Each number is 200 + 40 x the weight over its row's rms, rounded and kept within 0 to 999. Layers, rows and columns count from 0. The size before them is the row's rms in percent of the matrix's.

# o: layer 3 attention output (transposed), 768x768, rms 0.0236, rows 80-82,176-178,272-274,368-369,464-465,559-561,655-657,751-753, columns 512-639
# v: layer 3 attention value, 96x768, rms 0.0194, rows 80-82, columns 512-639
o559,093,176,273,186,162,208,265,140,274,130,242,172,151,162,196,217,194,177,140,138,181,203,193,216,205,238,118,251,266,140,154,209,187,177,222,161,177,183,141,169,269,192,191,185,242,273,252,89,207,246,225,265,226,239,295,223,184,171,255,217,172,218,184,142,207,266,227,179,173,153,247,137,209,227,179,232,190,264,235,210,208,188,219,178,257,155,116,229,222,167,173,157,190,144,156,158,178,293,214,194,192,162,202,181,205,218,167,231,216,193,201,228,164,211,164,160,173,134,195,152,203,249,208,191,174,216,164,155,228
o655,090,164,170,223,187,78,288,186,180,227,98,217,184,242,224,233,209,225,216,162,151,233,246,155,147,210,242,190,224,226,227,110,213,188,249,237,204,194,209,173,222,272,191,223,125,325,182,215,233,228,233,239,248,199,257,216,145,210,125,218,211,200,175,249,255,153,285,224,170,143,155,119,191,220,220,182,257,141,278,118,214,205,158,183,175,197,183,221,198,176,154,214,203,284,201,238,200,173,278,192,246,168,180,193,287,155,163,235,207,193,235,238,218,178,228,280,222,204,245,192,273,222,228,168,246,297,168,212,206
o751,124,179,244,233,182,174,287,234,262,185,199,184,220,215,210,216,198,148,217,206,178,250,261,185,176,251,160,233,201,140,229,209,212,213,233,192,163,224,171,188,233,167,252,204,224,302,202,220,171,244,166,239,230,216,251,239,233,206,195,211,184,209,213,194,240,232,311,207,238,183,181,152,176,165,146,213,173,173,179,228,216,221,157,136,234,130,136,218,195,189,208,183,176,208,187,158,174,243,243,211,228,168,219,242,227,161,163,253,141,167,219,251,167,233,215,192,181,200,178,181,217,187,251,210,256,203,230,164,227
v80,111,224,234,139,300,167,155,165,209,275,174,193,204,211,239,176,211,252,201,264,206,194,156,247,225,140,208,257,199,186,154,207,116,189,260,188,176,163,237,215,267,216,173,219,223,165,274,131,169,173,204,212,255,122,213,227,153,259,185,202,142,207,264,210,240,129,283,175,195,247,196,184,175,193,190,149,221,260,173,181,208,180,193,146,128,208,137,130,166,217,181,163,151,231,208,253,235,198,280,266,235,192,176,178,203,166,212,178,175,216,182,110,190,126,207,170,268,137,184,200,286,219,134,199,177,171,208,211,140
o80,087,193,155,134,240,128,186,267,218,169,171,198,197,173,180,206,222,228,273,186,239,199,232,219,226,261,178,216,244,222,175,105,269,165,186,140,85,187,273,225,197,240,182,183,200,165,161,126,177,196,201,177,151,199,210,131,243,124,161,168,213,171,215,187,195,225,201,198,229,213,179,198,239,162,222,247,242,160,196,142,157,215,201,210,228,182,147,250,188,188,234,224,193,243,127,167,144,195,214,233,223,178,157,170,231,129,251,252,182,205,207,212,198,210,182,192,198,258,136,194,148,232,229,185,218,180,164,174,180
o176,090,224,274,249,221,262,197,181,218,193,172,140,219,183,227,248,220,231,197,226,169,218,239,200,160,234,223,194,166,186,174,242,171,251,216,224,238,248,224,292,150,201,189,178,249,202,194,213,221,248,162,189,219,222,236,139,201,233,159,164,176,146,118,160,229,154,222,165,184,252,178,173,197,260,131,193,203,228,266,168,182,143,162,146,161,170,145,227,214,250,108,217,163,197,203,249,220,168,181,170,230,164,207,217,160,174,216,186,232,238,144,178,170,199,160,201,221,228,269,239,201,168,151,244,126,216,171,194,176
o272,093,203,180,131,207,107,207,203,182,185,212,198,235,209,163,207,239,251,203,135,202,227,127,210,230,216,196,194,193,193,165,186,203,166,226,148,168,157,204,222,191,240,175,249,145,183,172,200,166,201,162,145,186,203,165,139,291,134,222,159,207,202,262,208,235,175,110,165,207,167,161,222,285,238,246,266,206,161,158,167,153,206,161,255,252,208,205,217,186,207,252,232,203,190,153,140,173,218,176,163,230,192,201,188,215,146,135,204,267,179,267,167,169,256,248,178,164,225,269,203,190,179,219,120,301,214,221,163,238
o368,090,204,271,227,217,268,246,213,195,160,175,152,231,182,234,247,223,214,184,228,192,234,246,218,188,232,293,216,177,172,179,250,181,243,270,224,245,259,227,210,167,197,180,196,216,187,204,223,201,269,159,184,231,163,210,164,221,247,207,154,205,184,164,218,210,215,198,200,164,222,233,239,208,257,150,177,214,222,277,189,170,159,168,204,210,230,129,211,247,251,140,203,218,239,196,247,197,165,178,205,236,175,158,218,208,156,137,263,128,227,174,206,196,236,166,234,237,228,235,219,188,154,174,224,144,225,173,170,205
o464,068,219,148,173,247,239,183,196,264,243,186,151,162,175,217,247,239,198,232,185,195,187,219,230,210,216,224,228,173,203,204,210,133,250,215,151,207,237,159,235,133,247,183,164,204,129,140,253,235,215,182,198,271,148,204,175,225,245,162,187,194,161,220,230,212,191,222,171,158,232,250,211,228,273,161,198,245,229,257,157,219,228,150,182,153,202,86,221,186,251,150,178,207,247,205,222,224,239,205,190,203,189,137,142,242,191,189,198,188,212,204,103,196,275,226,181,216,243,205,248,199,192,156,239,198,190,223,162,158
o560,116,234,305,219,185,270,189,174,198,205,186,157,277,158,231,237,216,234,167,182,174,242,240,223,67,264,194,175,169,130,204,156,157,246,266,252,219,209,221,200,155,197,207,190,221,254,211,266,234,159,205,214,177,235,248,225,203,182,189,161,190,118,175,153,158,232,184,213,156,222,173,186,172,201,180,117,221,175,246,180,188,201,152,185,129,194,194,207,116,260,83,233,141,181,214,267,210,213,192,210,303,207,242,163,151,196,218,203,164,260,113,235,127,165,214,195,271,222,236,224,199,161,170,239,169,214,117,175,222
o656,068,210,258,180,238,135,171,234,203,243,157,198,222,192,186,190,250,177,229,192,157,185,216,218,168,223,198,133,146,214,123,180,221,252,223,175,157,171,168,249,193,150,169,221,179,190,190,244,130,202,210,216,135,184,179,121,209,208,177,181,222,176,288,167,177,222,206,227,191,115,218,174,240,210,216,202,266,134,244,209,150,211,157,262,227,226,129,242,190,199,224,288,183,190,201,193,169,168,212,181,246,216,189,194,229,146,145,281,218,183,213,216,172,222,261,167,200,237,232,239,206,186,200,183,226,160,114,192,202
o752,108,198,202,213,225,229,225,184,217,162,138,161,209,184,231,276,200,204,183,223,181,188,232,227,248,185,244,167,181,194,151,257,183,226,225,152,217,303,222,273,197,191,198,177,192,155,214,206,228,282,174,179,262,161,204,157,197,254,230,182,191,158,179,268,231,141,209,199,199,221,237,196,169,232,178,173,236,279,242,181,169,125,209,161,225,212,154,227,290,244,181,205,251,180,159,211,205,150,187,206,197,165,182,216,210,171,180,260,195,171,193,162,285,232,172,223,217,254,201,269,203,136,190,197,158,211,198,130,177
v81,097,182,168,175,283,166,178,232,226,193,181,177,199,201,185,212,280,176,199,206,252,146,191,179,166,180,237,152,257,192,209,182,171,201,135,167,224,185,271,262,239,154,204,279,182,249,174,166,216,117,238,200,223,265,199,231,182,237,238,168,169,180,225,193,129,208,256,191,203,228,169,216,146,163,225,173,216,206,212,179,210,169,170,187,152,176,194,172,198,256,193,240,172,122,178,211,215,199,231,135,144,233,270,166,203,182,153,232,200,234,152,206,117,177,172,182,97,147,222,225,162,196,68,160,149,274,209,196,192
o81,096,253,134,177,169,142,216,187,244,149,208,244,181,128,187,142,279,229,232,166,174,206,256,298,182,224,161,219,199,145,197,211,203,210,170,179,124,270,217,192,139,195,191,155,194,220,239,214,119,221,146,147,213,191,219,228,209,172,160,268,177,148,160,120,213,182,166,222,178,187,166,211,195,172,243,204,153,159,267,124,177,209,254,228,224,168,198,179,226,247,196,106,202,284,198,177,155,191,238,243,230,200,167,270,255,242,318,204,82,176,281,232,244,192,245,232,159,193,202,201,180,202,189,178,208,224,232,134,220
o177,104,195,122,173,137,180,225,118,258,185,151,145,210,144,247,266,156,172,278,281,194,233,214,255,276,181,217,217,220,210,187,120,150,183,224,155,185,182,191,275,192,241,203,175,167,121,222,224,204,221,204,172,197,176,182,236,280,166,173,233,212,182,228,232,225,265,282,167,189,222,207,218,177,191,190,219,227,156,241,153,163,234,215,143,220,196,187,261,174,189,150,255,171,235,310,249,251,221,213,175,196,161,200,186,317,204,141,267,181,113,192,257,145,252,295,177,234,147,260,136,190,252,295,173,220,197,126,199,176
o273,096,213,210,185,162,237,117,125,227,209,251,239,218,168,159,264,223,235,216,199,187,103,140,134,184,268,221,129,211,186,186,196,194,171,154,196,221,229,262,132,160,188,215,237,235,216,159,176,156,208,206,243,146,195,226,170,175,185,221,211,253,168,99,141,198,166,211,183,206,157,224,238,253,101,133,171,197,175,230,167,200,240,217,180,234,213,238,206,214,197,173,156,213,209,197,153,171,185,226,223,265,172,218,220,245,246,253,190,100,190,237,148,255,203,217,200,220,215,143,246,207,200,176,173,291,236,237,184,235
o369,106,230,171,165,169,191,257,219,238,176,185,118,198,176,222,233,167,202,214,257,210,160,284,243,249,210,204,189,208,252,214,199,146,192,164,193,243,144,189,229,224,227,233,212,143,203,249,200,183,226,155,172,197,207,152,267,275,190,183,204,200,197,252,225,224,191,206,217,247,225,216,175,199,175,281,270,220,240,212,173,139,207,161,108,143,232,262,222,226,257,194,222,136,205,195,250,146,171,248,229,239,190,185,214,328,247,170,207,183,157,130,240,198,235,221,240,205,178,209,149,217,208,218,179,192,160,151,70,185
o465,082,247,170,151,191,167,199,160,173,220,178,136,195,156,227,262,140,203,217,268,245,240,180,268,279,192,224,221,227,179,186,195,199,256,189,152,236,176,225,294,271,194,238,209,164,235,196,183,250,220,178,145,214,206,157,262,299,165,167,176,208,217,240,280,220,230,269,196,159,207,225,200,179,185,216,208,248,228,238,170,221,185,117,110,210,218,185,252,215,229,184,214,111,256,180,265,124,175,249,176,159,181,214,215,219,212,178,224,170,118,165,235,186,208,253,197,253,166,303,166,210,289,250,188,118,185,189,127,206
o561,090,210,171,215,186,228,263,152,228,202,164,144,191,202,268,229,161,158,235,295,253,190,250,214,308,156,189,237,201,227,205,156,140,187,187,172,246,185,192,221,210,223,213,261,116,149,266,177,227,215,151,141,224,193,169,188,260,198,165,222,193,226,201,236,187,259,196,146,189,217,211,196,168,209,209,259,266,191,190,153,141,173,258,143,189,217,242,263,175,228,228,246,196,179,241,241,194,141,201,194,221,215,164,173,273,215,145,286,193,139,129,235,138,263,212,192,211,161,239,99,197,217,234,143,205,241,157,144,209
o657,089,285,162,214,171,193,203,111,176,258,197,238,222,136,135,221,239,254,161,153,221,90,248,173,223,238,233,179,217,217,190,170,169,142,85,226,252,217,221,152,249,222,184,235,180,199,188,153,199,191,145,262,193,214,237,190,240,191,158,199,221,205,127,281,187,199,165,209,237,208,209,191,233,154,186,219,186,269,230,171,159,233,140,173,219,145,240,186,251,203,140,203,238,202,236,189,165,222,230,248,204,177,240,189,265,251,216,183,121,171,265,143,269,270,187,241,229,107,154,186,201,254,218,210,275,199,232,179,179
o753,129,184,166,151,127,196,222,158,202,174,176,150,182,185,265,218,185,173,267,247,244,211,225,210,235,229,212,246,240,246,192,160,204,192,194,190,184,200,190,271,224,226,266,207,166,142,212,186,231,236,194,229,188,206,203,300,266,124,158,205,210,224,229,239,211,200,229,186,225,187,231,239,231,207,237,257,216,212,198,143,216,220,162,110,171,228,152,258,164,224,141,261,138,186,262,228,135,208,217,182,233,222,151,191,297,222,171,219,188,160,154,236,153,252,308,230,224,220,286,158,263,260,294,193,228,196,136,117,213
v82,097,137,183,248,174,183,255,147,192,121,280,195,201,158,206,204,216,150,240,175,214,170,163,196,171,280,202,177,236,195,171,192,171,247,215,230,94,189,212,217,231,230,230,225,167,149,244,273,177,184,181,180,212,195,189,256,121,130,304,179,142,141,216,208,233,245,149,223,180,177,186,243,179,237,157,171,151,248,210,221,219,114,205,202,148,183,124,120,201,193,215,163,123,225,216,147,173,217,222,267,208,166,191,186,239,106,229,209,261,247,195,240,202,205,229,247,292,153,153,229,232,247,289,250,193,131,130,190,246
o82,094,194,154,198,184,225,254,157,208,224,262,197,173,263,208,140,170,135,219,110,159,163,236,205,129,267,227,204,287,290,244,162,152,188,221,259,160,158,233,149,235,216,251,240,179,165,226,224,149,191,257,184,227,189,179,223,195,118,198,287,203,146,197,194,218,226,164,179,201,211,216,260,235,180,213,197,213,233,175,219,113,183,197,217,157,155,146,189,210,213,276,227,155,165,148,202,192,241,318,179,176,182,188,173,247,138,161,209,247,215,237,261,189,215,156,178,175,201,163,133,201,153,202,143,195,169,194,218,186
o178,094,180,132,240,202,140,190,238,179,193,199,192,206,150,242,167,204,197,251,188,251,191,229,187,210,178,204,201,220,114,144,160,197,179,117,163,141,207,135,222,218,145,188,221,176,148,171,181,197,213,151,211,272,242,232,164,188,203,204,210,170,195,200,207,281,160,276,209,188,192,203,128,227,284,156,196,167,149,216,158,204,258,207,115,189,184,210,263,136,182,190,270,170,179,216,204,213,314,192,204,205,208,152,211,292,157,164,172,200,275,141,218,233,279,202,202,206,229,150,236,201,222,217,208,185,135,235,165,184
o274,115,175,213,237,225,205,221,166,251,186,218,157,167,186,248,187,199,137,141,134,131,217,253,149,215,211,212,242,191,179,273,204,210,184,281,223,240,194,209,164,236,195,162,238,233,205,221,206,229,228,256,226,239,214,189,194,300,255,175,221,205,255,246,174,196,221,160,151,244,221,156,200,198,160,222,155,256,168,174,209,177,210,188,106,137,198,216,140,228,147,235,323,164,175,187,191,209,141,192,213,267,160,161,177,150,249,179,171,225,277,183,184,197,191,118,179,211,211,86,210,151,203,217,179,200,154,265,265,194